Weights of a small GPT-style language model, trained from scratch on English Wikipedia: MLP 192 SwiGLU.
Each number is 128 + 32 x the weight over the matrix's rms, rounded and kept within 0 to 255. Layers, rows and columns count from 0. Numbers have three digits each.

# layer 8 MLP gate, 192x64, rms 0.241, rows 11-82, columns 0-63
068156127136088127141096124121105092108073105113077090102207162045065075069106136164081126101116151145115169123179116093123129088112118156125136154088172133079132085125120125119098164115110104
139084146156141117141070156183121129115155126062175160151090084180114139139127124136115132144158081118121129149078156127102128100116143095083096084143171184189153094124121169169104116077189096
134185109136122138086184076123142148137147189142121090106176106120167185159096100142109124157123150074109092131069128071125092168102174176128071137108171105164160156197149135077130159170152104
152092054178091135146089140115154128121164159052187122066131114191129152091160171137095127166142105177170128095116123160138142174148120131128118116157171109160101148122129141194143111082164105
076071130104203121114198102137141151154180133124153084113108075121178141165133170138120166106158153200082097057049146159130156002107127093162091100110108111118126099136118170105099127119143149
130131130127121123122125127130130131130131132133120123123123132131130127124131132131128132133127129134127133133131132126125129124129131127126124133125124126124131130126131126128126128122134127
135158116050166156145036215154108113114100141134141080135138149151189138132095151144114139190213118181140133121104099066179121113176125172146147102122123104099118117086133145162109068140099116
122125122130127130137128126124121121130130129122132121121112134126124130133127132125138123127123123128131133131121129122122125134120127126133132126125125123131122133134125133129133121125137125
104139115121087193131177159126107097121171126117154104127137098157120128126142140157109112114155106091067144127112160180128171075067153069174118082185151115131131077111052120130165206112104165
119123053079110221153139171083154125052095138118056150166158121102155114120149192100138158168074121150067157123131095084090114138107108104117135152148134071048140139110083133102145089130101123
109192111080144109134004174155166128091186125123134155127161183096148094151096143175139108130198147150117164128074096068090143160149137184082050162125115129098108077142194110142180085154139043
108150126111137143153114123106112121096108136117106194105101111133112087089116178189182111129154110168109131075096167132165085085162138241107102076139086119167197161203175110174093144126153109
094107179063142096136150187111132135129107107139124151022083160166203114038157138086124150170118127125069114098090173109106140129106144121094093142073127063099107091129108093132092190116108096
126147170141078224099094074133136113089147160120130143161132169180110140116152139131131151150109116106197154143097124204049116099059048105149145122124058059096125081134124101122142127086151125
119139154107113132154148116100158125102151125101103181154162117110118123157172086157224105129174076138150183088173114110166110189111089057133107157099104125109187091030150098110100227117109142
157208162150091083165110095131124084149118131160132089171079168128125095053059114109186111116052139152190103129101168160115125115112039177129122161125107164186119083082131105152153117098163160
088095150142130106101113143136122129133170112060110129115163181134134170132119142177105119153047123131107132130135177099141157129100189140142133109148125115138115104088120171148154134129148121
127131110101171143093076103115139078126091123094105108130146117137149149093091156168171133074149106105190174105194038102075087164086126064128093120162137111112182141120177172176140188163161097
122090073149108101169109139121147071134120113145102148159124064076095151135142149174107144161060142192083101086079121067128193142169134161166096092126068135132118096068083157073169165152193128
111144137152134131136142134121128142091097152127112134136116137120102142099128155140137137097136100126138150112139122141130095160104131121113155109137121132141143131131127126116152113132127124
128118075157072235113183119162147083146080093127141170182126144088142120159105184167119134164199082200120114132129133090123112136168125086137081137173109149198133184181119099090147211119132100
142120100125105100166125080130108110056111141147126198095155124110128134086074175123185115216091168143157124083062163142182148119114125135136154059102089078138123136171123154206110139135177143
117211135122124153130097148129125193124138111161065201072156203077154171103088155077147119128119130090110177145093165110135174090150148101130097102130153148148097142109128098166056111146174091
091153198109052123118144096118105148060155131092103166129104162145083122073146173165126162088174152180135132090173139120136095136101128134062140149137147127150145122140070085139095165130147136
092125152130116143174155109150115065132125101134134122121192136101085121088070107078146096074127103149088150141126205108129109130117123120160119108158133092085152167096139152098076113132176084
155082187102150121171144135184111114095120119140174097178170062132077094117122087116087182123134092144135110127102149148168023102165103081160165141082167144141121138189102148118101078092115141
061166119102164129142100125137151135144164152123149134174127098191125110120108141195173069078067104119166128120073177161090142173056165180165078128120112134130082080114171089098134095095136154
117146071092142072142104102159131121150130163122150062168154202153138057120161127143187085182103097178133151095138169117147157143112090161116140087088088050125151075147191101153151103102134150
122140051147135095103052156147087059149119172112093144120195095136142079147124135128150122112096142196125096158147152171121156117129151111157130177093109121038139119062152098095107195140125124
134133128160134143109162140146125166146107128135113123157132139138154151148136125130143108186109127119140160119123117172111125115078164088086164096120109098145119145104135121122135118112157110
090203098121175144117089146146155129163088162134144125112084122109163116169124137152110109161103117143125148162113189166060177172154090139145098156171100098131079134107085124119199167063069115
120096071066150075147163124097127134121165143075107111113142151112111091054162147140154110173083145135134096100117159094175145097172128117158129125128088105112153134073129114099156099170100131
114144116074162125080146182134107164114115119198099210085172151081091156122048091119194100153145138089094149132141154148176138038136140159118158123148165122187147111135089091193141096180187068
104200100163111123086103146114121161106105109095112079157140116180090096116098139114163184115151106122129160132177149113087082077177187151080160112107159126124200135168149066177148161111072083
107080112114123130210122107131152137135072134128120187142099111126070121136113173186144099194087115099134142098118100166141121118099095132127188122137132163114141193178153127151118158167138100
093147099128117134103169155135125083089106067102172122123129163125101184225138163164108104155129074158202159122098126115148158148213127087084154100105139126148120096127129119201134054098159092
162106083087102139166062076139085182115091128197168134083176164124086160133102118096112127134091118174080123115150172209090163150111148119075172185149131082155085142131159118150109124028165113
164163152137111114133119102134126118142101179175101111093156131105150148152157183094134122097156116157132105097175119164089141124098166079177129136139144195123097159104142128123126114148184156
076139117118063158081064164116061136133135152133148095116130102090147091116150165111113099157112163121080092094198137067137145122100102093100070153182135109125136128127157079079127130109151132
081084101136121118126191129147109155132163116128177128174080067171174163131091146148166031187136084081098071203121207149142158176156051137162119157094155162129128054142024111106114154116125123
119168088124134124134123125155165173147137100112147160107143134137128122156118092140124131074085103080118105135123166117108156134154186128164075088110147125172091110139137176122153044113133094
134170068128164122120133158120148115111124170114142148076153104087107163136076147135194110191099126081149164098083142101173163087177135124129113085134158100131090137183133144186137080104151128
146170082006114177220071139116162106151157130113104100170140133113152075150189138163115111133180140188082130121062136076145180122115080192112103045065126133100110170132138173119191149085132111
148103079062115108137122143112137085119164125027161173131143126142131091116120081148138059145095092137143103132160128133134150119064152114145072183132182154153194089112099155091158064158161100
125151135136125113083169122122101141075146104050164120142098104102056072107105193152079098125120214144132140087106163111146092081112116147132109136159152183095148135155141062226136073155156106
127112120122101100117147101087139143096160189113064119119195145170184156138106154111108136125150148142165103157096122135102145051128149140089072120160087140089124118125102136105130136112119115
117107125080177125136121121141109150152106167133159199084107120089165141108098142207176107147113092092149155106108112142118124066106120142128143123108169132103107123151240153120137133127175129
157142130127067160149122193155167143120123145134172105079085163194134101191083099142159120178121116164159149116133145128085059146168095145117120108194191120107053115119103148127066083156115124
140116143126082187149147094115122169064137140108127143131177096116054107115166135096166188121088118183165093148089067126018132134121112111113147118163097093155145116138112126117101169064147104
163183094095165139147159154133151154130146144142077121100193159126117094129086210096174130114065094105141158099075193082190133073133139154123124135150090127154118110087161146112129120145137093
122106102149119109139163086142144129151103116174117081112122052138126147174139136093155121152160154170148119067148103118132139140157159189114111076093109136147139118081142148115137121102099157
133144148084100134084115140172167146147121146152157206136105083120152119176105102061110050127106048117134095058169130158069117134164131198133114124095165119147124124158132168195124085096168119
106144064110158116135106096096126217076101138147133121109158155089122089084056135112233100148099098179114170104139109172154123151176116119148154097124083099100126109132111163182161130099092162
087150159026137134133139109117145138133175110081189109146128166095136076133114184113136138146180111138114106112065160124139162108143104149112148111161087152126164097100107133093102062088114122
123176116106183090133115136112125150073145115114126051125103193157082087119095092158103167160091146166067167143130188165106166140126135159093154118077090180108131163126138151193147128076125107
208109156167111079190113076110143101153091167093133128142143133140159152157181142123153201157095120121179113132124152057067073119181050199106136111104077160152112164125106133169098140131115157
171127161135116096116109114079129137101153148093150155106104104164120133134128138097135172043175122183123079149134102198110185063150107112121145072136179142157118074117128065168169087134141131
163160134143101152104120144137126141085143106141117191114138097166110136115104172134089127134146107120122110154144145088132222126184097087148110080139108114126129107066164120123082142162164156
154158107122075112132139110136080078124121088155174152167124114099090099124131144203132177171179090133110158122196098122128072119120122167148102067116161161130119138106165118171120146116086174
126119156108136122113163094054060146131165162164157089137106062125153157123106098098138121150135137148135028140082223165175123124150140156139081089196119137105112126183166117145097117166161099
115059047119155146139063131171177075158192196168103148115135193149187132113146138131180122147175078096146144142135168131122088098129133133108098141126185121091124110128064106073082167113092122
108102121057130095158132115144110118141092171070086097181133093034086113126090119191122073176089087204160118144162141156117079094181109190115131221175099148064102124094121158135109131142105167
130126131125125131128128127131132132133128130126130125124123128131131132129125128129124127130129131129126124128134129127126127130127128127133124132129125130131130131120125129132130128130127127
150137139104154091108103151115115125117120196138188141149123111146189124102126177202081096154098111061128104139143129105149161113129144076168190142051155128118170018097112112079096175151135106
120189120164142115154060145040156134150137094174138151135135083161093101170070171105180174188124114121072126132166106069132093127137135182149103148020155132173066133031099218105127154104090205
151105078158075173101142132167128134159120155144159119100133133095153140149132121143153079171133130075109165054170140120087155142150145108144094131137118202065139141150144136072161128062144089
140154123106150123134128156164144164048127168094108133134179147052173146207177132119131108152079048196124104151148149124062190101102149249101123165066124111125169122069189172106184160095135116
128130079076045157122118126098123114119130100079104110085119105151117135158189127168169122076075122081105126114115182130170143237112169126188089171213150182125170128159148163175132112123150144
128121156113125139166089125136145123082113140113140087144162144109157091094082160151121115185108126130137093138186106136153072180168137140147156109147153061042108167079154100093178097158083151
120103143106128156101117069211127119154086103158155125168075129153077155108078133125099111159160153127197109111100148196145115097129142147107148143111093089075126132074115146159133103134146178
191123092101080163096138139155142113172120134127065203164174100106101164078068245098100150134149087129118186110143173125083084155169109148127098086144071126179110123122119167121081075133165143
124094097118142088128116157099148206117171172100214122163138153139198141143171161114147147125130082099046086159049104196121176125101103172114087069109137132097170070129094070126136086061124160
# layer 8 MLP up, 192x64, rms 0.231, rows 11-81, columns 0-63
130095073167164120094139089123131164183099117084146139111130133110197162149186080107132170127156149134129115083099166148078127182187139153112065111178079108057115100170144088102167146102125094
126190094144250139131110111167088109114150126107185180208131101192098064113149097101142084170137193093123151171135167152130140093153123153166097154166143139128089165099107105106151175173143108
081096148157123119167182080150082086160065111135131116139116121177096121140100154124128135073189067089124133096152139073087133142128162135203106104135120138079169094132109102155087166114077129
137185085123168101092139061191144143165092110128109074124108119149138154119040130143077138121139104157179145158105175158172162079097158178182111154156121157095170116091145179116140096091200152
165124140130173145126178174144117131111142184056157108168130067143129155169103192208088136131206137153142125093166073145128131140137152108168142089140127126180118139110111173105176119169138135
127127128124122128126127132130122132128122123130134127126127121135123127131131126130126124131126124124123132133131130130135121137121132130124136130129126124124130129129120131125127122122134123
029145166155098137099111155189164118163136133145128124171123102142134077120150092123118141111167078146104171219167116070079080129210166154153143176084121094120164120128133061108203131120078175
128135135124127131130133130137136123126117136125117128127131121119131132132129133127123125124131129128126127127122133128126126122127133134119123126124135134130126131128121122125136131133123131
125198141115138199119092146085114100106083165092153132107171141136135113109103113093138144139122120106123110139151130139109180084102166118059136082143120082082147126084099174075180158170129127
102149176138134124088131135153120113145115074105118135145127090044084079185104095155170091109167144106111101117139204118158189122149099104143113136117103124122181092109157051184014151146089107
096186112125123050121119097102102148109208149132091145153148087145087146112114123064111091127107121114142096169146088121113066116150146099138110136098206216067089156196158101151120162143122114
112127097102171129182124147094078085193111162138091138059125143152137151127130213061142138149203117119142133109137092103131169100114141088107125090175161095202116137173128092111042193142131129
109115126103118083105126139151190142118130106169122136159166135072167153119141148095163090153136154131167125166123154155117171169149114076137032094126118098109141132164093146084093099099137218
074156139102146105110048164146107156172080126114153151117148120135120151142135144190035146161136130165055149179082111157169132123141086127206111127178106130056114123163101110171143102111137103
102091137100210096177147046108198127184099082106134102106120156120145150135099103114116144102129162167131148053178114076112120132251083113172112105146087154132075146181124114103138113075171166
105162094121129165097147110165209117083086086113153131161086119123100082173015098149149075133121216091104136142101154168148195162208087132164136167115126128136122114140144068048107124127085143
147113156146170141137161170094189157110122100133107084134159083083106140123114120126178128106143203129139107154183114057119140067183096134161136151112140163112159137145107090169159186103110172
162136121107128095175096109120102159118102125094029121093077096092138129135132193108101167093110091099156160134130109035086125107159141097094120143142146162154204113108158174133123101093193133
110142144152131178110112140136072095104130124153154104140135069082110071151103166128123147130106124118148097091088102108166201115179106117159165095110112074125105115105134140107139154119071141
118123120141122114124137157121140135102099156124100143121129135124108138111138145144129134125127116123142142078134137147119125157130128123110168108136121136131133135113129134133142125131122142
052110112130163101193086218147171171117083150165060113130162155050070153211116164132112046098147064136151141160130157134178143161163103117110136212136117101206060119071114172092104069167182139
171182075173038135167076149125095124073163143154110143041095079142099160105125178094178131108135163151082135181083147176133092097054161058191159025099167115145132150151196146119161128108131134
100037153156133090144132164132145153131074203148102141227128124096094135181115093095149134125049111102180122139121091105108108143129106140108125203083110117123143185151078137025141191121078171
117121130095166166164124088172148104195127084098115046152172086125207139091115065164105064151134105104099128093047148149130109136119129168166137110140103135119072150163060095113148119126134106
111137116063100140094102151077112075118091125103069126102110170125095186077124102139080178088117123131022113111095131049179119130156153105159130135165090071140136189157127143169070151131144117
124154102139060121161132120178181105129188149116129086179144119197185173134096146108136158074087068176154138119114080223079147139148113137099157145109134135109061119128147140189151102120106170
151081119196084136079055123080095118132131050172142186200095148072176128097111086065146096142180132122086103162195095145177155121120120069119140129093170166127130126157161119122141150101138155
143169049120083092101096082153141185105148130066199099184149166110106110170139080155170110136124088182153074121114126121192183126119107157140111069127098109163145147161167145124149099108161164
105160090141158077149097107117099077097138084137094196133140129177122121117124184097122155110121150047102091160153122182084102137088136170197101140071143066062133068058196098122098130126132091
117119150107137126130122104127119099121137129078152126128161105105100126125149117136100133113117123146122132160120119080117102142144105115137123145148130143112106118124122133122121124117121131
100104138110104180117130156172122181146181096130085149123120085095139109141139065157146129222048139081103158165138142110173197189170093144210132115157118138107140093166178187086066163152158066
126110094091103134170101125170111069135152086103182127101189084090129106117131156086145084120074171152117127083100109193133178065143098145130094153167167135158143079125162132106112095162125105
112134124124175094094145132129086135144177124120108208106156127101036166130065109108147090195176120131151136101104160144112172129175174183132151139093098106155150090140109106184093122136153080
108111143097175152099105112081140141147118122107195145079089075076101104088130133193151159139149138141173179129140161135128151115120140162075154112152159092147154158149210184123194090141071120
118092175173108135119175119117091122140159145158144102141117125135137146078142094080160121108130154140167112152153170092129136144127125109153148072126167099118088100118146144157106139098119082
165102155137037137100160110070140110124114125178086061147061137175122071152124112131153123064084113017171132172154106080122109139080121142106112155132113155119089137150168129157127180156138145
095066171152147159104140102080109143158147104099101173211108091127166088170189124104117130068154129078142149149130135124180117078135136138134077043155111168117166167115116149138060052126147134
107133180105123115094146137116183110127128133136135149075151081173086169098119126113079177202089201177069172128089069084120135159095109158056152140158115062187127149116114135101168130111117088
110148131120076089098143149063087101091110111175093152107031144149088104163117125126147092145126149142126108121138125197117127102132121139134124073069143142125153052210170108165122111118148086
092063130138117165073139122143126126164149102117121168201115150180138181100096065089156137090104142126120120076099174112071102168074094107059236085138153111091150056136114136141142123121095120
117190096102108122141091197144146085130108136143031121130076111129139129129106150159102110125150135109102124131172128154047164108141186147081109126055138096132145126132133150114131146088165141
108255067160152080112132134098155191142124173063106121105110135139074109160165135094147136111149147089188147147113175114153200090065098134152132132094175052210135105166149106153141120130160098
124133053090157137129163132081150111123192115100144081120160164168136124083156172095086123144169114088140106148152104150162148142159075116130128128088186177119161128091141152113146134122090079
170098079098194163110135088150137169127157114105114185085053133101087147148141095163175093131077101172156130142125144159101086089124169137173112129088058157090183080121155191114116097149165129
134205146160133134114088114146100156084129164156139129107103118058113201107118128194128173166170076135147136105119080110187117095161106084125112174141157112113149182138137137178151147121101108
145195101124098157160142154076123131153113069145150157136074102114085097148139168115159134150105115131115078152173104115136117147114118151149153112130147147126129129096096090092129159180162148
183148113139115120161132091075045130148111146066066114126069180187145154102140173165197135184159160188116098172159115195111160051106052156118107111150102128143118113172170085150168127121096115
151168124119143135112079108076117108177122183165124122117097166157118139185128121099094128129123096107129121102038109126168121151145212100123067118137128135150122122147068178136148188163120116
111170128071139133170168100124087143123159131096118138100147179101072073174150130138111055130089138131153095084101141127076152182207159102146101153130067082212103173080151152139131130189184139
166134107142157139108118110126108111110160121136096135092192130065140153103099156146097109113171111110100115101081191086176171124145149121085227103089120145183113133094169119114105143121102106
114079150095099130135124132166098111192096130149117140111093175110172119140127080112117132156084073163102167083147103137116124106114069143072093132142119095155146177144134108101148137146106130
153184065102130123119159154105155189174109181117159070143117110124204110126163161151129154095087138127148152159089073170159147108103075150134142118195126114152106080134121153091139129144176133
116120172128087101120128152132119115244111139202084186164123122079151147101161183207083184128125148071030090105096125100122095152147183153139133168151136148076093175160147175120109166093152170
079197087138083140145109115161145132149101140163173129104132115205117141162129074114180144102215152168125180186108113157117123105090111154144124058110128119089128069128112095133127062116125099
157186097145094104072140063075071138185098141097087099102143126120112178079111115156164102123133132128144195132151138155054146134161117161148098103186106168144155145074114150162152064117163112
072109116130156128118169094178160068158089163161103189081185115154111114108129136176096056114116110134174077121106165164129085092228135172136146179066169087121117143147105135103153125111125116
104117126138161138144156184138144139085105103136137155126134169061158113115180124150094149119071122094090108171050125111102114164118174122186106139120159092078124153101123181084103155094098150
128095086143140081110150127126091166134139091053181163111181140149106154136106185132134135132129093130126099147118158183152175176170146085116132089079128112133104138100156132108129131142121177
138147128154100130110141134133125098123150108136131133111121137106124092085147149153112151151186118089110096120149109146165120163131122138123132105163146161128092139126140137114134152067081122
100113094109081182151146162188180158126099134240146148114115125119146206088105170151124124094129093113054108183128130114165144149100137120173104138165125120068112133103105161158116081107107078
117139116135123147105165113135136115151117168145137140099112096136143129093099149146145072163093124089191056052148177168110186074104073132112194177135088064108143093100085102165146100093144108
102156124200092082099122072092131123077134133089113091087113077130184074110107157141111123152065110094184122118132086059075126117169183148111141057120155174175130152053105160105065121095123070
129130130127132125128133126133124129130127131133125127128126132129127132124129131130133131129133127126133123128133131130125125129134130123134127123124123128132127134128129131127132131127131126
131080135082115098143130141147112149131092153109068089094109126105148147123115158112158163118111119152172167099076080107099127159149178200173202132167104162148161108162130094138136160122118053
094056143161190178110106097125138196178105195203170115137174121138151150127163161165061092026120192129189156092115176115096077199200135149192133110237132102082137121101083099164088115160166152
120062162115085140140133107087110118147148092070124114118061102146179162109167083111143159107122139095154175147149076102156076165066134123091138143132112139140134195108187081130168128158116119
139126127122144124130152104077111187094166076106165146107166117125074165157189126130150071146019078112181100097123150164115176132170156185137146112122146158174206146102149170152097093115200057
163136155087169132108111177139228088170146123114145149097134183174098073123075111167089123138133086115114128135100111159156048191106104061150178068122114103070069147112174128142126116111119090
115109108100180074111111154194179092127054118103155118082108131153148123128119135148144115119062133126141118082139112106121133110125144188129124123139071108119158160122148124188100152127161078
122146165120075199130137148121128161131096155134091143073115147108131126091124139113142189103111100101111054150092106135153122163058055066083131099081106187139083195151133115083161117144094102
092152076169121142137174184110083123097084192108155174116152158099123113119143164153180166109142124153146172087141039112074127069158147121097165184120124139186078098126144104140113085178070082
# layer 8 MLP down (transposed), 192x64, rms 0.203, rows 11-81, columns 0-63
110096159130100188142095169127124173064159153166107149179122096116125166091112119079152132105189132118154118168169145128116124196178175100151090115074099141073092159125082119161167084110114134
132123158160089114125182132080150125154089140147099090036092146111120108113093119125092209127106105111114138150134106101121169142126077113137103150103072104104109071124133140146177104139093147
117147062095144176174150105142120114142139161100145151117136112186158167123098153149128128128102082129120119077111118144164082136098152108147147087199141077111074128067128157122059132113094127
178063170175133184155119167134138146095175177139110157099047128155110120110143089137135088101098154073131068125138125147167078152122188099118121099086189117143124108107151144108154125098075106
228138107133110120089100129138124156103179108170163090126105134175073159113170126116164104102088159200109113088139154110136119099183129145178128119109129116119120120114151194148147143100196145
126129125131131127132128129128128126125129125127127125121127125125125129136131124124131125125132129126132130129125128129133130127129130123121129129121128131125126122134132130130131132132122129
133156080053188117181129101080079107087083119094167096108121162109178181102084163152097187207192094203181135064091109156209102096120131168091125117159103112130091139136115114124084137175118101
132122129126131116128130120131122137135132131135124128132123124129125129126124136125134123124118127128123134132126129124119132131122132121137128133132128131127120140125132132126132135122131125
190169119109135163083122127102123191079132121104141147097167104137158127090133138153134148046135111127114063130138104081192135111119127142059140113141116152092180172151129073117125119175128123
174140181129060068139143060161161121181199125072066095153139151153137133073091183120086093111173102158122176072141084130095102067154060082142069132093083109169072149134056093150150132118182131
121180099149143155082115167116087141148130081132135098080060130094185100104188124168104196059172113111137208170121119142144149160111120191173143111149125095091146135126160104100107082103109067
160133121165097133133136095132136113131109085197097135114179083107111000113165074108172140127104081151082130167167195071112153070133114161196136145110135175154124138188153109132113096147223124
099148176189179133116099087123122150185112157157105111104139152177176150132140159096157131124127098145090152192062062136181110083082120126075109099142162079157165111141133105142084159140201109
126109125126117080101120159118179127113159087138075153128166094138166087093112183145099123114149193061136114139150137058145133090174121126178093128189096112092159089125126130103211164120183100
051159110196064079111112072131130128111166131190128127100105139122179139134202092078103135121152139149100154127167097094155103191068156124141077051204101149193127240092146097155104114159135140
150103079085188160122088117105178106109154070124116124165142086165125114099121112214154167159133070127110084102146097118164126163151133139133153040082113106141157151134133129181159121117157137
118174128109102123143141109107054117083118126123133158090175148122196155134147142124101170128152085185145170125090143118064127113091184089118113125145102116173147174081080155119157158126062127
204136155136164156149129122091111119184132126113137098180141146202140074172089161174117079157131157067179142127124125089183117160177116102154114102113147197167104113153168068159089091162111094
163183128074120081140143140150138139108127099061115183111173154181150152100122100090153144157158134075120110106103158138196087134090134157087171095146163148095177156136133135117068088126085123
159111113131123103128140145116114151117131098126118141110101131122129127110128087129124108132140091131126080142142132099133167136110143137134109136112138142108122151117135128149147106133152092
091124170111163105167038134133133185138163142123068116180136077115121111112095095125154117135164116145098117158131113145145068039075149170070126091190209113148098090066133077118118081154127134
129099088040162112172097175124160112148106108088192134173151185130116115122127143111121111215131132098154126102131120094172230152188128222069149143105150139098147081149114071166079092123108123
095132072140123110162140146146114111080097115122148118137154078099170173115251122165133166129145085156094087100120086167041123160130112134169192145091061100129120146105108078108139135149110147
188083042106142174164156124137129133162132081145107122107138111138154149099102110122116140176169108129140196072105129173090067124148124104136164134121156117151117156103061134074133103146124148
125084166117120086058113126087152170148178109135119114115146168128094178104148099100135060101091157110155106166139109177123111162124133177118153094108183161111226119109067138139115133180166045
104108130144158121205117158128136088071111121134123149172125068138108154142142159184157126130080079139103119123058114092108108137131143123171165037093130092091107082093126159093130130123117080
173102145091129166183140111104141146082140130084126111120186107188086094086126174084114143134151128126139156110167107100116148097126168087111096184113095121076135073203100100152139117181117084
142127121148131120145140155141133038176150138097156131046086185151122102079128179101102186137109128100088127107053078186198074112154119255074128076126129119074082113135084134126146110113103127
168120081121141146075104174112134086139124114113058121082118216125104023166144130132139150165095142113108097070081165106184150147095148130060122161105201191077107089035134123158088168145062100
123143141139122144145121092166129141155111114141141116113126125134161081146173133104079117140146119155157145106110113149138089138111053118088117127131091113131133147124181136133115112144152102
085113135091155104136130085120141109129119142158090127085175153077104079050113128155131155206135114108136114096171205107153191129101155081015124105119155142140080123156102074205087128119117107
186100172146123145115154189121134092145126107185106138100136087105093141144126119143147084089220082152119096165181153105100138145155148124167170162133127103149162092154117124117098117095075072
094151168195192129098156132092088129184086115151082125105108144091088013105150173090132151104142094078115140166120128129232167164057115255000200112171170080120131071142190069139163124117149061
094124188144166134082132085151120120151127109133159142117127101077124051073091100102172122138115107118082120153102127052101178149098178131110115097189101159138151114187151126159168137117071149
115160149094127096123135082106177171166101140090148135133100086130158136194145107167076093163106155091170084135145083134071120133128138114174073143139105135153140186131119133144162137158147143
129203108177177186147122115139065085135103081084214135103083173090126154145202142181110159167132094173092188071165121142161117145172147034123170062152097095132123108019172106141162096121163106
128108085122119130072133102146097125142210099160125142179110102112155159191147112111122108147118151144167204140104190147114088078112104105145084106123125131095100120047203147102084181164172127
141135072140135162069123092085112112101126089137153118135122126153181090140119121122077114150086137133138123093116164140196100097142152136144164143167090138168108106152090199146075080099153127
134111114121176133079080159125136161150180147119103167059126169140154118102156110087122129103115143102051112146145157122095128113132111156054110077143125087117120126110134095121142063173201106
146157117163189032043125101121113124107144042119144137107068112090157181072099067125101128147107120130128135125147153102106076128128152194122128092080170142190144151132084084130142072075126176
141137112070144162142158134075051185145112134136167114066144165110115163120166133110101131178114133115098075117043139161179084102142146077136123143123089122148124139107152104126071136159138095
113143153119135142118128166090107117111164103171159125133190154137047076079031155117190108163077107181060123098118111072194111107203135123113037102119123179095131154143137109153142099108143106
112162165064030185115168159135145134090173145144111120105163155094164106137183072131103125128147097122087088174112083055065166086053158202125168124062138173148092181204107188147172120124126082
153155156121134201133157095088149178093113059159090080102127091100126085173135156126171137147154109121115130094089112158137171096110107026109149135139161131138175140112183121178107063120081168
147159122137080081119147110180130172121178117141154165108128119163081104069155163080097073135093068092078109113067130144133123120168154225132157108096158125085138107103115099165107092129114120
146128082092122103117134165090123098137162103149102136168112112140117158149125153155152074086099156176115142140160108132047126139102121069165098111175158095093137090122110111180110104094171114
120123103084175119112090146115168142166131082149135171145153089126061101117124106129165170106149137160192131128133170108072129129123174194151110132076178148088131143107142146100088159081181158
138124136145153162173154133111067151082147163133120092151160099163123070073130211142149111098110084138117161128150125155113143067126096118093181084122125104147103135148123166099104089168140114
126158123092119177133193145110144163140142167157098135133196133122032130190175078129125173069169211098146077114146080127115112191113131110149103085103113140171125056155123131149129168174147141
148099091138139096154124148109148127138101123087107157085139155177103112130104124122097085149116095079106112070087113128141127129105190205065157081073196150195172096125074101184099116164188173
107154107146112096121128150093149144102140128134133155134129141098131120110126155119137123120209148101146119138124179157100139115085153180151155094102043156138102140093132159131094140123154135
109101142140133122168138114172100089047134073114147137146084138174098116152098149095115074179117174159045113080129133136122120099118146117124134154155151166135174123134152173108109123130081151
160105132079155161150082137089101185098112116075190120189127121122169194162126094126095100113100159159207151147115156167090073145075093158115160139179126131141130111085076090092071150161121130
145084132088158138098162110124117109148141157086108103080096130079116077131164145096152177152155063122091130126144132136209122163091149147074139114160106134138089142201118103157075114160090134
088140169132155096112102103076137117085190157083128175097087100156113169113163070146104063168115145112120116097186127216086114134110196103140127132143164138080124083132127121138099119118076141
131080139154075139072097102104129114173170091090159128087139154070186074136101105152093088140164152101109104120127145086129140086119202163069080184149136181177086108112121091105118181086105071
124147088136110145182148098151110125058096124099160117168095159113138215139206108174130133180159164154153141070184154148103145154148138136189119141104069100128125154106086172141098138154151201
179156151156144096101132160097143135121144083126100106087155098137174125124161099130164143115090122122164103050068139105120163153107136127091133155121121215116103102093120138093135116100062104
097160098143130113111156116077157094124157111108094082080089150086173115131086128140146130120116140134051152158127074180137094108125108172122173120147078140154146155129130149144097121139060097
146119106110166103143113145078144156123160135082173074118075156132190197123141147097087075178111138121127148100126099146144120136120079154103168102182099173121122087134130184140077138127067115
107113168178165112121136082122125065120129149133138138059129118137081073082167145163103147164102106061075125152175099132114101177130137217108127125168108073183152112134118097126140113093150096
136134150156108127095168118123135137114164101130149106156164110131128186187186111060075185120102095156154109194199052151082086117155153179158088097130139110093088140116135137211150091137145074
127129130133125130125127129132129131129128128133129131127129129129129127129128128129131129124129127125126127130128129131127129127130129128127129130129131123125130130129126125125128129124133129
150185085145125120115121143183121134138134144112136122110108119154131129134144101088123089082132164209076156120095193103060128149195124224129141111127127111089197187131077168126156151149149168
114149101142139119086167077082073204090148119162215098187115105103110244219138119157144021047095163231172125127087074195069175161161089122163114060156047063117101137141144132131132176148119126
122125150204133124157113103150124187126101100189064150164174166137092103160114147129142163146077148108105124107057108079127121171092135092174119113096141206107096109150119160167165137091158161
120140172128136083118116072122128070107131164170127179111172128179117120111136132135095181126127105110135144172095086099178162146105197144146196100211098121094126095083169136171077230143070129
139133109174138131177097071139071135086067142135111138141138130145135163116140167192163152153131104159191059101179095138087117105122139112085110136072123129147175200102105158151115140199152096
150115107148073149095167081101126120097142113172109122110171120161118166149165127138152158147189131118184188122101142140192125140118043139155136145116086145139112046153105170124093174066124145
078091101096197122115090116147106148134139172098165137105113184144161153081164108125097095114138111136132066128185083150112128128114172122252113128148113083098164133133163123129147092116115120
130094157139068108147145119075174141168188083165130078113103124127038048091106094063100185104115120089116157125158077111030094127108131199114066170107125187119156093147151097135112096121146098